Part of a small language model's weights.
Size: width 96, 2 heads of 64 (1 for keys and values), vocabulary 8192.
Architecture: LayerNorm before each block, learned positions, tied embeddings.
Each number is 500 + 25 x the weight over its row's rms, rounded and kept within 0 to 999. Layers, rows and columns count from 0. Numbers have three digits each. The size before them is the row's rms in percent of the matrix's.

# layer 5 MLP up, 576x96, rms 0.215, rows 170-314, columns 0-95
099:508490467492505517489491502547429468490467505490494527514469495491460534500481494512505531525483507439475501529541519478491469474466505512538498535494515493516575495472510513528549513484490514517505486510478493489551481521454489503475545465460517531504499512500487491482504520498502486459
093:486497527493499496508519488538484487501470492436523493539449465510499455542513514454538466496492466522554542518474495490464489529531462476517489521527489493507479561469529449505508533484491500503508497486489481497507511479498480484481492528477503476534517519497525486512520546456503503518
095:544527503536522492510498514515504480509512524452438500510477538465517470483489502574502467521478533497482513489516505522465493502489489490532457512450510474523508448486495553525493514497485470480502496513485515467524507486507550480511457523517516491498464509492505528512512543508447508496
096:449512497493537451514443491501468472486536487508523489522503505485539525498476503494501492514510511519546463487484469492509490492452498508460497548499541503504463496477494567514476545484538489516468492481510481517517486491479545490460469520495490554484484517507490533495513477497472520538
096:499481507466511481486452499472496498474467497526487459522520475505511496499501498504451514496466489497481483428525509487504460547498499515499487557532508504545457497479479519527501508508487471506532487494453529479518507481548550502491508538493477492446536527469452491513514471498511520496
085:512484525474482433502534515490516514510524514499497444509519496508535489432486513490472502506480507507544511493519536504508521516511554478494513453540471483489505491529506492504459492520525500544523563528491456508477494487501498534533530533488502498439515506543496502495515499531501488479
100:523488510536497502493520470481506472551514462523469487489472460532465434486495512532498472525487479505523493537512439536476537521494475506482507514518525464526503507546507513504503491510491509511507477460467457455529491518500472494494503490511520487521507500534493510479526488555507474559
101:480496498499483485472477490509500472497516561472476480483558512508538494517463472495507481536525545487462512532483473493481533483507460504519488569474457545518480508508450495494489497480533468523498497518524485499562505467458491499475486540518493485490488508488489516470535468486507487504
087:478511500516514475487519532485487497494514499454494519503477493497548466487504492515559540504483475536497476509486501516484446485522547457477477558539505516500492523488535545514521536560528503492519533485478479515525470493498502487466482506518466528527499532525479481532447497514514511496
102:491507511512505512487478458494480453502530495462504539489478509477505510483495509472558499536523527484462537468482509489537518524501505492520446506547458524534475522466498483511470536456510519512495486488488498531522499501482509512499525498496537458492469500574510498518466491503483533553
108:498522512497467489486493494538518474440477495506443488508490506449469485494538500483555542529514513474539508520495503514501487455509515445496495477504482532508468494476480527504486511502492500464528531501497514480484472548504474508538484525543537520496510477512484531495534502560471495534
112:518550469480499491476514471513492508468552489496488489536465510517491494530478502520503472507476517501486544457533530520481472494524518465500547474476499518489463519511587509544500467517512520507487490498486455505508506481541469467467478482479531494493490499528528535475523468515528512482
101:509437511495503457514499511491469495500532539449495475520507500521507542465491502508485527470549510527497504544496513468487438506513496463525486470505468548491513510549496467512494496473461542558539463497517489530508468496537480479473494488492501498474462493478506507509492491479481507509
101:504525485499496529534489538502468488458500512511497488495502522524517484502497468443498521476540470545489480499536495532503497495496479473495569444514455500509515511485515488511531496534549496523475468513487510482500492449512494475491474540489491501556517511521465506537501477505551489547
113:524515472531502487466481545500497492526484534484488501493510497519527469489481506512506495446462497495511517504521470511493509475518483469504505477490499539459549484495486533518517501493534492528527463495450452488527508474493523486486546534493504537503494481484506506503598520541528514463
108:518557509505478496500501478487499506494517504498478484522525489521509514490520455505444523519438528464509538514493469479489478513446463503560510463517518519547471515529513463541498535519468524519505483494533539507505527492539474544529493482490499477505494516492468480494482482498483542504
100:472457437504468561524498467501508495531517490480476464499514482517467518486483540519464469477462539508516508513503492515489530506500491500503512498525462466516499481487531511496457515451526462458460531498493515461540479492513511517476521475523517468463482525520505542502509504538498477485
108:462505521532499532513443480462486472459538490484488477529491529537488502471538472490489508537536464524496483502493500509492484510447480505494467470473490514505517518499516517522508514506498482465464492475521510467507470492531527530514556472513490549458471516511526456544465518506517484488
115:471499486503556499475498478515474478487507506523481495493513518501557493489502448485516468489494497487514470489515536497462459510440487474522481511558463463559479462516486514526475514430493524488502486521508525497529509523503490542481480503518492545497505499510507535478523514470517471521
094:513509488528479483500440548515510499499482521502478474499505483499494548507506528499534447501516449500493514515533521486492492512447490503459537507543485464486471499493492479483534487505469513479515506467513491532534485499484520521455472542449533487551510539538478509493476500521506471536
093:494478510550535502539505483517529515549531481508517511506492496470457519509490469483537459491491479511498514474516478550532476544482477462489515548529486465541492483522542503460508520437488504494502491519502473474524523521493515494532483510530493520468462529552507531501504503490480501478
104:463461539494497495480528528514528486526488538481524477521508480505522511533558535454481479462488439496500533501510473532475524563518480492550486491505479510497516489476518470533497517486459499510484530457472518511522503525490481476540506517511500479516494505506506469554464501514520487488
095:527492544522504431485520510502494491493498504492499489510466448461477475496490467513465500492522513485508480483499504489531492458492510495502517463490539487469496441517479507559506546468541518509524535529451510506485481466495527496512494517481515505511498514529565467454494484505528530489
113:479497531511497508499512516566515502525535481496510506460538456528513478443526509498487450505450480504488464487508514520499492476463472506477475479549516477531523556491513473500536487478521482524508473520470495475482481466486517530493539533510536513511477522553514509520496504509520477488
117:536507502501443523503504491444522511505504509478520453530508493540533478539488484516505441518484518498500496464437503504492509551454487513539487456505455525518487526519516486498531535493503488556463501482485500501519528503487507506530512459515477515498541486474479495479519512502519530479
107:491510469518527466508470481494514483524463523512511487522490452492512507484499515497512505493506508461473489509470538477500457530466489489529536529456469483543503516536497490527509535485512475505456513506524515478503490517496446483506528513531448537513487443494491462544560514469480486490
093:485498484545500526496502527478491537544544529511471515496460498493481474517536478501454479489480496479474503568482550524453526525520448494487509483520493481493520493500513540459563545499495530511510501503478498463515509492512466487482503489506491516502479485534504526518510553517473528495
088:488523495497474511507516470486476472490478475524499499525513455483532496495518466432497495454508498524463475475548515537498507532482485472556459510520495475472494513533502468544505497493517472523541512491467505516503519472529483501512469503480506535546497504510473500483545529496565513483
083:553499505501494482463475475512458480545507473487533500489495506508525517486574516507490515493500498454529508516526466527488489518492526504500454463501523519488527507493509483479484523471457498554495476474529484516521534467497503515517493469514512492538462484528485485481517539528545522442
107:496497478507529464459499488502501488550478512504467509537511484498508521531519510505475499503499528462487477504490562515499485498468514496514525544497474526490520528547484544527461496540534523536455519503516492502509514514526474449530502485461487470517465448512495503510568518496470513486
089:456511449429447465521462475490520490505495496500486511542539497480490525520479466450519494495505496515480501488446493527512487532463482482527508509528497495516486488493500473467470528548506468521511505524499496475493489526474556477505482448506466456507489498506476501516533491494527488512
076:469508470504496543468511488511474494530500487490475505469475535540443506520520503473505457516469499472524495518541485544542485529506451521508500511538532512521506481513506488450465531487524511486532492536487505480510494481484441508477538521468527488529508498491480508489510468529488475554
103:507478502504501531494527479477497498530510478534467496516462472494499476507564484493496522520496479483518527493453498517491521443516488451539450526504511512439488492490509509496494502515504520479489510457432535513506520547489473489496473477489505441511502461518536492518504511520455504523
101:476516529481504476563543496470495513494517512461559496504487528527475529474490469501486524484534459484482503516526523509524488522529467495475520528520518490498475491505481504507484519528478484497471438534468550518516495505488503517441509501491480478505463506484550485516491529467458458497
098:534506500516508505476493488503528497503491529472478480504541508519529465478502486508501469538532534513478503460494550517515527505508503472492510487484482520475496518506556476506487453480474520478486471469447478422526510464510486545500499523500557543500518489499533499471531502543525494495
108:513517519493471519509504537459465498557493468488498514508461491496496537490504499509538472517501487497480507514539510518510539459507495525493531454530533497476479494515495488528481479518473496452515515486516476484525583466482490470538461491505519490539476470489542506524520466485467516474
106:515558508467491480530492473484488480501539496520525522498476474532503514488482481518556477488509509481475542437507500489538488463483511505492531511522494520466515523493500542492494518523532496504441471509467527522467491515458507521424515484510502525505491471480524523546528480515512491496
101:529542464579518446488484483508489498537496469520509495485538503521539547512474487508512496491513530503463493519500490498543460479515520502464494523543485489485495481519509458502487542477515514509481489473510520496514506476476450488468526453511505498521495467509510527472543451489486507475
085:509451499493499490524483528507487525488495520531492502504470512475457509499522488482504490488497517517495527467470519527426516524480477506568497512476487492533482506468487483463522511470519529487458495524519503520528505492488495520469543440516435513538499480535511492477507517435503496499
120:567495472471485475492501539508473499488488530453442476506517501484524528494511539504461494512433460505499480542514549535497475504504461529491511508470483508493509510527503455495481478509547478500519484541487463521506531487478496525472496466491511524515495491479458539492495470514498492492
087:497511477473510529468473479480495515492514518504485500495469487521546529451503476520477497491454493510558465464542506508548479516470506515471489531540514483457480511469548467476508477525532523473483495547516493510470559498488538497500510496504469510548500459506525498490483523492518481489
094:470548474492509467511507512530524498524505508500483458513457500486486492531499531517516476488510441528500486519510497522513485495472499527521493502458477503461521416483508512448554492535509512513514522469488529504490491509484502485466447491485469540511492463458478491486461504497462496518
102:486533506522506520480499492519514477528515478514463489490512480468462469497476463537502482542477502509511474479518567511508534472463479507483508493536490523465495526551465504477512536542495508488460499472494503486472471463510543460509484509500496517520540564478495460508523484498521521471
102:556503480515498504518434487509523478533504522513513473495534539484505519508503499482482468484519499434542474474489467506519519497509471460505490476477502486504506539488494515515520500519484508486497479476490539496528515491498477558499509536486573473468526511466462517469514484561507505509
100:512551474499558482454511521488493507509540529479461522490515513517477500470498471446529500508549514451490509467499532493496493490516527523477472489490500525513479481519517470487494508512488471533515536536492491513492504520481450500478522462516511522530491443499535512552488478537457501503
119:479556532497486489513453500470518477517505505501487484486522493514515561515495500504499485495520483494488444493471492519542448498464470505482465518461557501481497493524520446557541516478493466468518488498503560498499486528541465507506503484506529523536497496506517498499542514495481503519
103:469481510511515481473492449524517517509542532499534464517539506553479476487468496474488486527516498538545499509478517521517521510460548483472522480512492540513520535473514512459542528523498521478453500495518529520522483490480475534468466488521499466516480527507503487530526475475516482460
102:514525495564510456500475524522508487512535500484490534503462482482541554515540481478486489445530458499519486478499481485515498523503498512533457463490526521498527488482527476531534535499505507485477504515492494470517521513478469498524475441496475504507511460488465451469524501514522532519
098:499506506460507489468518500478525505470555498501502504524532481503500503529491438511501465491524459520493488535516538514471506543484493489489499561517532473525444501561505510499478498488502480487480508515473505496488486502502459543530445519471478504483459553524506503509504528507487459480
112:513469517496500438541498508501485487522573482483516470486482500502482500487551451487523482486505519505499511495444512545512520534502487509503439487509542453515440546510451482471509537504497505483499454476524475505520502510521483507522514481482479476509498476534498498505502498516497522522
088:514475498508503496543502491486514488522469478496500480484485477539505476527529485474495521484488483466532516503504456486516480512517478460478474488505479464566527562519500473553492494491502535514506517498501475493594492488482507546477514526527509536479491513465517505515465495449493505495
092:521505497496522489500486510499494495489512482507466495535493502487429485492458494490498545528481514521509484530544551492468486479470539516473472488486434498493451460481511507536494528461504499482516461509453505478522489451496509493512548492445510531515483500495483523487513516503527459480
092:473486483526494471505492514492479539464528503477513480498463499515491519512472525485517559485504462528526453536524508513544525495441526540493503509478511488507494537511511494550508500494508468536516482463498527497479485557473534526481431467513497488468517477532491500505492500460507488505
104:500492464501520502488475491518516518499501482530469481491515518459509541484533481491525492491525485466470496512528490506494514481473539472489462544538516497450501464518531481564506516449523497465497520532471484522545499504481456521531497510548473483499482496463519478506517539488455464484
114:497527511531486523485529502510496476527528543489524521515500505485525480510506521478549540492474490501488495511494486518490503501472453538482500543555525545483480467565494491461514477487474486522515502443522498500476473501529477497518492472507489518538465479489472464490488438479510450496
092:512524524493452521474499523521477472498504489490519549489492518509522490533494501467497519528515480512537507477454512490493510499480514518544590465496487526525489477509531488514480515482461539459494514471457503497476548500480524494449517498525514474494487505531469474507505471456537527497
087:480537459511479476477496484469515517544470506476462513528522506512505493477516506503517504564482501519495466477528501508493502501516532453478489484528453490472522447546520450508473490486480511535465533509441480519512505468499518501517537473535488493488489486532460512501475500510479483458
097:476562501457503498460538496490505507511525495452522473470477474529495487418533504517495515516492528500524484527510483502475479469510480514480471535547462447507492503489536498505473512505493494517502532540467521484530489520505482465476511510549457506503475518476529498471519505488483475498
097:503503510490479511546530494465471487507518485496551462484477515528514529502498469507508564513492482506515466533494516495537473522541474495549454518533522551500533509494470469511503511500544445492482527459490498489477465504503499473486494552472497480501505484523513517503470500468473495546
105:493545515487466486540494486551466458494535481454515465478499490506537499502525471477523501506517508497446521512494488474496476489531510495492505496527445524512488477517549466522497451459513502529483474492501495512518495514468482491513526536513526474498481490578473509491486475473472534488
097:485520491491482469493503475496512509507512481487445505504526492519524485501500474527536538564517473469472509487491534469498469491495517467517480519490495491507448531487481533484508506492504460498523495481471555490509473533496548542445507484506512465492567482490477496518495564496500526528
092:477436547512480454474526519477490496516545476479498490458524500495506497532491514531471526478490526505525486488507492556536478493543469500519493491482505501490494497510457513520494518512523452476515477467482455484516497479519536521527540488528485513491534467538548520513526506516469470522
102:506491512497498493497517498495567536503538487504453467509568479494513519548483477516542488504516495513500489424533520526533532520510483522523498515495483496461485501460471493488437497507499492497507525543458505534484520485479489488502489497520469505473504465533501528518523471519521482531
100:521514542496491492512496529534472512500458479490454500530500486475467533509486463470500502495492498509499503493454499472502495525470456507523514484487490549528491492507533493529544485469498535530498505483487493491494500484555552542436523475457519490482511562454496525499486518526516485503
104:519529480523504552482515507488522468521494526512486466487519502488445484533498536488471498459503488459484503523540551472504470488499487483463496521508523507540522503510515505506506488512494473467513501495487538537472511520523479494428509498470474514504547479495453507510546482455531534471
097:502449515501522492502435488476485443485481545468473523446431494555500519501521485532454510509495508532474531523482551473508474523512490505507492498503549518515492510499472510508504480514501484499482503477509534455522485532518498513456529483493526457488495487514519519477507513492493505522
091:495515496505507516476542488496503494496494493504442485526511490477535443482456485502509508534486454482494467450511534494529538506484533508586494471451514499502464500477494535512481503492496493524512509510516514538485511506481526510507490471483537521532501436502490454513522500495519523468
090:504461501464471509446529531450503464484502484528497464487452473514505522475491482528504485462485548512499516456515550481485507480531525505495488503521484531452467496512550512516473494484499553492520467545511475504511513470476501467498525494476506472520501496532524480508528529524474485478
112:516465499505552459494481505501487486504460538461516486542497565497479502495512496517467522480538490509520496508512530506504502494499471503485504464519518538551524487500489526528457456490518521492489468487445476466487494510561521507525498533474544503477528457468515491504500497455505518506
102:485525473491544481495487502522502468436503520439498485516497499506467551489516495500458464538515511479526549485530492481491497496490525509542456487468501492514503510524511483521509502493524519496468506469550478495518479574495470514528519533506517507507495474521504475514504483484444540521
093:499503550486531541513508526503531490514489519471482475523462568504497485477471529522461509513496528479486487517502522504524508494515473493517522486489552498491494511528501559501491456506466509519516522467492449474490475511527525483463545494508547513551534499480532466508455482518511506496
093:521507496511510529474489476488525479510481519484466485495488520527464508514488517523523483473547505501490485452483491541491500469482500534512453483511499527517493508487507484521496473471497528560472494518505506536567483463494477510519531524538493454450481500529482509508475523456506536567
095:517472490477477518511480516532513534468480519530511475496493497481499498485506482480463512498493519490532541481504528486503551484538520483487458511520452478535510494476591474494538523506486474509474529459493524506487542524486490499486489478533508484487565464497508483518479504544466509514
088:501494488523491511518549528510514477496512515499524508483466507486477402520507520488515458550523529502474517518522476493491519508490462508534505491500511531522476459496500498480535501473519538552528456469506522485537529476541514485511473502473510480493535474491497528489522541501507485458
100:543476507496522482527531475490503507512509488472520466462489500488576508470480538515493513519522502503527464530462542508519475484551485476510510476486516489486516505500511508543501539483469559488488507482534466460481461461483487478475514495481516528499512463531496490466453517475510498533
092:495490444468487513464486515503513471482506558482447486508488459474532481517539504558483483512519525455515490531466517446514445535501456459467545513518526516505487492519488520465528507509516485509501539495496520521517514518518514523461485512497528483473482524506488487519521484497504501479
086:474506522481542484464513500499484541505527481483556514508506494487483473457473517491512487538520510540496449503489505493509513474477484494532472503492465525556512459478447551518532488487524433522525487521508511467520481509515493475513474500516538494509528474498494476507464496483457478477
099:525497498499474496525472511497545500469462510494483472492533508498526531483491444531557541506494503520492499536503512472505508498546532477486494511508479536546498490507491531526474519464559536448517519511479490492511462516528496492490563505474504484468488490520490480468494500520440482495
114:486520473523485497449534489514542523524492524496467530567447493501557460466496495520507541495451492473520498530492492554483501480494497433486492509490499517496500534505502503539510502517485504511494509464485493517505487472514529496525478510518511514482500540469478509508561504512542487482
117:558505456491544467500463478530507530481502496508532524519524482527484490515517534475521470503488480512524475496463513556467493509492461459484515513513527552520511513467474489498521476513484511482480464434496516489485516449491492469506489468505481525520506524479516512561494520496490466497
087:457496490551508476517530508489472491520493484479535473493552445523516499476501493463467462491521510511494510466504485526510538529471492513454494476497493534550508502490513508512543489483499477494487467511518516517462491509510476517506538495514519533521482476475497488533552506423463486525
117:472540467487497497504502497539518490528509540499467556492499501466532506461505513461508466483546499523505510499488447501493478517486492474487510534538480541493537482516460494485474528485521551506511540489556516458521479467522518522490498502496524520497511545468514504521540466520486472487
094:512495468478489470523457486545461450485490495481471506509490483482506535512562495501499517508497457462528493526540510475505462517513525502466493455559484519482517443544526490515472481497501510491513492493483454488486484502507485506479502486473510498485499503502508470471571493531544513499
115:493556556469507505502490473492530484492518474510466460499481480502490496464513430505496508515514510492478532491516503491479499550539468470510509491509505476501493494468508517477504518512462481529475500498531559524497518533489483500495552468445490518460477485509461449516521524504524512469
088:527494534497507483471479543520529460488545505490497505529538506505506458507478559529512477488490556493490447502559522451464494515480510517518471523495482496553517468528506511461510519490513480508523522503517539468507504480504482515503538520528508541507546496462486491532485502506485509501
111:486488503452492522469504496495498556491503561501452469506505485533436506483497502495472485517470518524496527485493529487484545506480492499512514498531513519512492466520455524474531487474541536525524532529491504460482524505475490501494515489547432507481470508502462469466500523525504480503
110:569517459487494436536504497492534499517504523468496485458528525547519534514492514486488521507489522452506539523446517503502467478507499502476521478527491498470486491513492467513454478515502490500490483506506488495526527520526536539454501505516499522475453516557492461502514529496487512518
097:474495514467494490491503456549511462504514530487477520517499472532540510496525506483502484490501481480498530478504476481503484511480515506513487558483532514507499453506481513517444483519445485500509532513491536523492426542504524495467510519541508501494446477483510467527473505556482494521
090:499493476482494515476503486479509473506472541518482506517474498510470498545469534474504497476500505502497532484528475520496525476500507480490495460530486533437466508493556513481505467508561522508488480498463477495510538494500472463514564542522480455500443489499448501535506509508509521499
117:501512490520463507524499487484536485514487533490476515533558530493497461496444505453495506510570512523505527520500481494506504506506532474543496515547470497463503466503540483512497439514528517505509505475490518521491520505482540495441487502515456504474493495540493467479520508513497540526
105:551509496516468551477472494511485560483501494465465459508499491496460512508532502489500494484486495499467486517510520498468499493483499467481499477503487528489553498480478517520461473488484502490547499490477452476510486534500527543486454503506558478475527514533484460540496536539495509466
091:564507513462495488453477482496454525496496553512528505507459503481537527484519498429488504501493492488484509539499509529518470480503456472530532508498498469501452501461502510503478480506503509528486489555496520498504516505484466549509511497478469485488455481487516482469523502551521502475
107:477498461472506528525512554532485523508515520490507457535502483506520509473554526509511498481513512481516512509484441510482509479494506512492497505471559480511489484487543505490519533460552485521525502487517502524536545497522566465500482530495498517512528524530459534485485462472474486513
086:476515506523499460491514511486535494511448449533550482511547510484501503478496509503548506493498527511501498507523494530517482494452477515537503493489463470495502473496495482497484536511526549512495514488527451548530475499469477502479479508505478484478507541552531513447499467547528528506
104:490494537512453496491507503538490452501458524523518528551487475572497533468501503499479520532500487480461508511504508468444507493540543494516528534521493485542518476485550509500498508516509491502473508492464505514538502491486459567479500489532493525520494485507498484501517480518529464496
091:506488517507496501526543455499496465497495473515508484473487496530502507518486490520445525503540525468476475510508573487495442525474522496491475499555551494516503498471488505487491494463516484520441495503481496447470480479482523491502497492545515446491529482535476511483508537520513485502
088:479451497491496496486470545534529511457510534488534514511537523522494494495553507513520533523513478497481512508530436521495472515475494481488453512501514549525514510500550484493487453491555502470512496494501475459559510477515481477522497484478485535491480478459491479501490472505503464493
087:527527527521532464466511521458518505507497511503521501488551511497508466469513517505484519530508544517520503466506520561540477512454479459479515438522448533506498541464487545526480511506517500486481515501512525478477519487488472469494491515496488547521506455496522500488482469475496472503
094:506488512482511514489480500535484474483515468490502467447508501494498553461550524474535490469516521519529515498522488497481519522504501490504485494526486531477514541449516459461507534501535511491504524489525501516519492549450546552486522469531504506467519497486473499493445479551493506501
095:520456540511539529561526517455475501507501478545469483498476482517540511513528517508431505524523487517504499501514516529547504533526506495475529473511538518502514490521506533529522526505513535426523525484515489469516497540504473504497521506492464497471491524502482513518472482522501509483
113:534523499511512529466425483549500482535541540508510505499489535523524548527502513526474498528458478518525447476474527547505503459490519502497530452481498521511499495494502519527498504482534502528458490522461487485502510471477534507529497530506509499517500453547486531501493496510502503490
082:518464522512478485472494501537466494527504465550477497506483448505495527507512545496513487520470538481474498492490509508529540494530497490508512447524493509511509480499497492499484509474495496487512505504471463462496501498542460459508504425499518504523478440493530531478522528497470433482
096:509508501502480449497474526525510506502521538502470542479478530474578463500496496477515498513508493485513507488510440509504486472526484499458514509493449505503486522498530471467488519487488485510447490487485497509506467544497533454464545497500456487472453514494518551495504462497518485521
091:501489483504514531492481544522507524495469579519461501504462502549484508566489515484469519485509452521489482497490540518540466489472476516506524478499470476528539518482503505490488492517559503526525482486494489512513484539494547500503493480467468531486481490479504483505555476493496526502
102:481483534479487488512462525466450476500489480537518507497484457485473518509490513447504541513490451502476496536493544496487459529485540463527527505543478487480496512495479476490517520479522523514504505521491497509520481494433502481486466458544502492519492518537514560469494470518490515498
098:521508476489508459466484483497476511465531485515486488498509549506462547468480496547536505480525466510551494490515482514516529527517481527498500563486539478481483437475519482485527528500511500511506496509509506458507497455466515488467556515529492478484463513517497515480523511457504525491
090:499491523497517472462463490527503493495483506503503513518483499514455520499538500527520434493484520508496517445522519544480478491483429503497485503472522499534497532485469554485522465474511490521489480524503544497542525540520498496530461480522513480502512472524480496489532473476522445479
104:489517497482467521485523498523504538497508521488478497515489496480519510518509520492499535521491513501526516488526488542514489514512549523458471536504496519496475547472512469545436516471457476462485499476466525519509498519468556489478491471536510515487465476500524554509462517464521511552
086:484500543489503494546508519491487505483476520494491471519520500478538521542491486546516466501497516508469468519504466514517467500487476486502438462490486456488450490512512494499506521500504508531440527499573508489515489539508509504478511482493464470483447475527495508477499494458467501551
093:480467509522487472490515468494479481536493432477489489514485469485500514509503543521498496514449560476485491532483493523483531507493520524500465515515494483538472481502536556534457490493531481503499490459516503492545570506531537460482520478491552497491493489512500505524509494513499512481
100:464521520507491474503550521518524556481519533488491423501487470500528487490531443485477512480495482486512484499537476479544467482502470460477502501478500508427496473503536529492467488514485488518534516525530490498498475522499502499502486548516492486503532498517513515480514448503486527524
097:518480558492505500464464525512469473493451518501490520506488464495515514506509502527512499492524486504480538510515538452575474537563531494499523484517510500519521490524519456500499502485494512549505526470487448527506477476511470495478480529505472495507490509536453515497527500501525535533
112:500493473497485511505498463498502503503506466516509475504497460470524541522525488457490508506534499482429529510499492493513533544522498455523494554446522535505500478530516505467528523513525509496473477514495558503478519520505510530491479448532454499516462520491483480490481520442507512480
089:470486494468525482502503555509473479464484508509509503458502517539522463484533523487492533440459507529532490505525544473540531502478432510488519519516478495490529478522514525519539489492531492486465525492468466521503490479473548514483508512471517490526531521495497496494496511485458457494
101:511486513507456526505499537505522475497447479530504488531532493490527477504523468522464502464495487478493456508475476524506460527541504536501507503553515488524475478504515491560548486498493503492495501453477503505479536507465496488525496495543507510508456521496470504527541465453549484491
094:519482509485464510493480543486498510485488466470475532486450460475481547468475458531525492484529464503534504502494473520468499502482535518478502496515532465499508507524505487484486543507491488486555515499510506503518542490462518538441480436502501539506457514485528489507522497495489457507
095:526502527474478491524458497508497503448509493466532475481502504500480532490511508493471527486459491461541459507467520493504503519480504528549499499528458518529492526519513482508460458514506469525509461471526493534504489480508534532502485459484491477491460550509444505500489558526522515522
095:494534527468523525478491535516517487507522478488488480524515554523491448491526542528464482493466462496523473476478521507495508467484514552515462490542470479497473543497500513519483503518554514509536494501477487457493505506542522472501509505440495468530529513525449478494511479509495498499
100:469495494466469476522499503473479482485485509506507483522483505489499521505452484495547446507516443505465505460489515543531505475504478536514523512476440483527503517496511486490567526549531524475460488523538488515528498517464503485493468519502518523470494515525466493484510514471519530469
103:520477470549475481471539517483458512477465486488526477509505464503507514547529487528526492470456476498465528434518525535526513533477507477456476531497490506551490450456527502512496507498493541483494508522499466530519510493501512525501472494492475534497500455469508523518515501485503486514
096:502501512453481481505523520470524546490535488497485445474520521527505496478532479500514532479535478545485507473510521497539512555497489471558467463482485480474519458468459515473439483481494481523486561489524487478505492495528515505512499486521489515476499477509513525519494512506513489543
107:480489440454495478492479506466506488501482466503450475543498495500509502499503496499502477456540534498506497471491529487489474530489507481480524491532483467490457463582511546530543486493526513507528460526515496551495499474489503518464489479516453473507478493503474486463486498478492488503
107:505512516506490486490499547499461472475501509460511460497479513462524498468499511531469544494520518502445476500494501480505526534532489511488502456472491507504522467535502489509522520535519504538462484485504484438558499478559515477466524482485500487511512503469475460505490491485481436506
099:493523487488532469480450545528484505546471525517517496524503495498494492516453496464486489503497491520477481475508517497488498477490491542500530487507528550487461489496519500479520543467537475515551474531447499474491532501484490490467483529481506483551493519493551479516497533439517470505
129:538502486512498480495493526518454472500519476483488457507477501515505496505466439522514517517491456491513516486519525473496446508504514512486543502506503502495451537510497496517516451516517506530534503492489452518498540484522459459489462470483520514514454486514475582472530482501489503501
087:478492503542540519505502451521502499512546507484478487510536487551511527488499490514482509517496565460541534481504476528480507490505512490471515454515501509493460510455556491482477528444545519504498470519493516496500474517526495474457517500461484503522494477538493493503507452525525473500
110:515475545533501510490477516494479498528476504474492475491495532491509484492522541533519496540458491509486478466450548504471486490517476500496491543508541563513514523500485514503485488452515528484470512478469480462511509496511523504509485468532536575512504483476535541512534485494478529489
092:551497477463496505528481551561479507540518518505509462511516498504480503509483547476533496489486484515512485463525511487528522563485518493516498485516450487472541502468513520478507487516481499507536496486489494524501472451501495484431491471465499483532481515481438517474485486502509500524
093:516519512522521547522494505472531532506517523485483454495527539503473539473489476502488488510495532550513463505524475522524482500539485481521459525489502489484446545480508481502482511461595515522485483511498483497525501519480505520500467521495492473483519528476498482493537469463469515509
103:497534497449524490467502544528504436525538455506476524494488522488511491488465520487490478537529507480508526500517531501502512472530517514498487493494499488491490450552504516495500518511468536492519518500484458506522525519511469508486465520508566524505466477524539548489499495476487449533
098:483493494503500474504478506480505494488452543525486465480551495501541532481539469500447481514505515501503495462530517531514482499470544452519501474499464493525549495472553506467443495533526525467503464445529500507478508525503505517515542493520524505514513514509477487513476510519472505500
111:512491503506497459489437493514522452463542520499494471513516517490444547481545528505496481521476486488552544494512493522487507508488498508497473552495506521508502516479459538467478510455512526477473462516478499510496486514447478490486478505495516468469485502526507490544502542521538510510
095:510508505501508498466507505551504529483505505501486475537540482504557511527470526497463509497540492442503496481486463459530506513487549472499511519513494532485453466498524470530465503487482491526451510451512518531469540514468532461499530525516482520501511475487481492509502479519471535524
104:487499497522500512496509506515523504490474511486472483530486518493518484538482507538499481508480535482499519516500511518542553484474466478545521539490507546506488532508513503528544465470502517570547498445482496518531522509543544494490489545507545477506540520526476529491517493496502540516
121:517451518524511518484477475500476474514502476537527518474542447501515512474515492509491523503485502515527518502530478505488484506476521471525495503525496556503498501530496484474530529484506506505476501474492545532493467500424473518517549453485464518559476508519477475489505504555530519492
097:486512451463497474489518518500493495518509537515480479517458533490484487493476474561547533494502557516500514504498542471509482497470496517501527492525478498512474520526528533532522489487527455478527470530458488468521510528537537506455500487508510499502464485502455518461523456515482526501
110:530448516518483465508518518485471515545511502498522459490505535464565502464491545486506498485520479502527468535511521502502502533492488488578498515480482456527535492466486541474488549487506489513488498477456529528489493482514542521473487506498514506511495518507490509507463507537519532521
099:501497521521548518466504504523457506508512516484498475488522502551535485518523504495540568490483547486524535448496492550503466523497522468494500513525485559509469528510482524490512499459500493494457493499485536512468507507518536461511533455516500465494485533486526480517494479484505470487
103:512456513530471450494503474495483464488513466523543479517486504488513535454532470500453453497493526488512480489481544489525508525491517476479517509521492500504511464490462513556501479460497529480476489439446500486515469506499494553523485471511502524481512464495474505499517538519507474488
101:546505488478521530490466515525513468519505485503451536485504498479499484501497545506515488536506481460487461526530522519490502510532492439501500472506452460477462546444460496545487507512496514492502519489454519537503491537537502505501510518498458528446485492502481511509470517475489481516
097:511504517454497504478540511471541445502486467496515454473506509481490486528491514481505481517483505516529500472443512526513502487470488478481484535482476492500480485519534461468519497496515524541480500457474496500518533488490485510501490535504532485516549484540518475482476498487485598511
086:499499484475530566486485488491422477517529510502499518516481517551518485492479499506528543455534426513549489482518509507489505571481492493461489484498521478480490526497472490506484497477507500481500518466549484496526529483469488492522491492493499524472482511487501504534505524473524470498
100:542455486477485498484502511535510465520537506550513500494490480491481509455478554495472492436488469511511492522495486504516476518440534493515543481512476522483454480493483520505515493466516463475489490511491510497498512472509522473496464540542522492519457564505478495513519540501502521503
095:510474482522495490491519516445481485475460522484476494485508477514498507518493498497512511513465485525500514461516517518517505490478504489535531464558467511487503445544510530548441457518498492494476473511526517533510495509524505501463528448537480482484511481534489536467490543531541494513
115:525473506502483511536482506515485534500534543497545510564533513482497504489525511440492512457543489520504500537460522463491515518480488487488498468526502528517520493516453503467533511491525490525485517459537523517468510517489497543463500517518471535455515495487471463509524522468480519492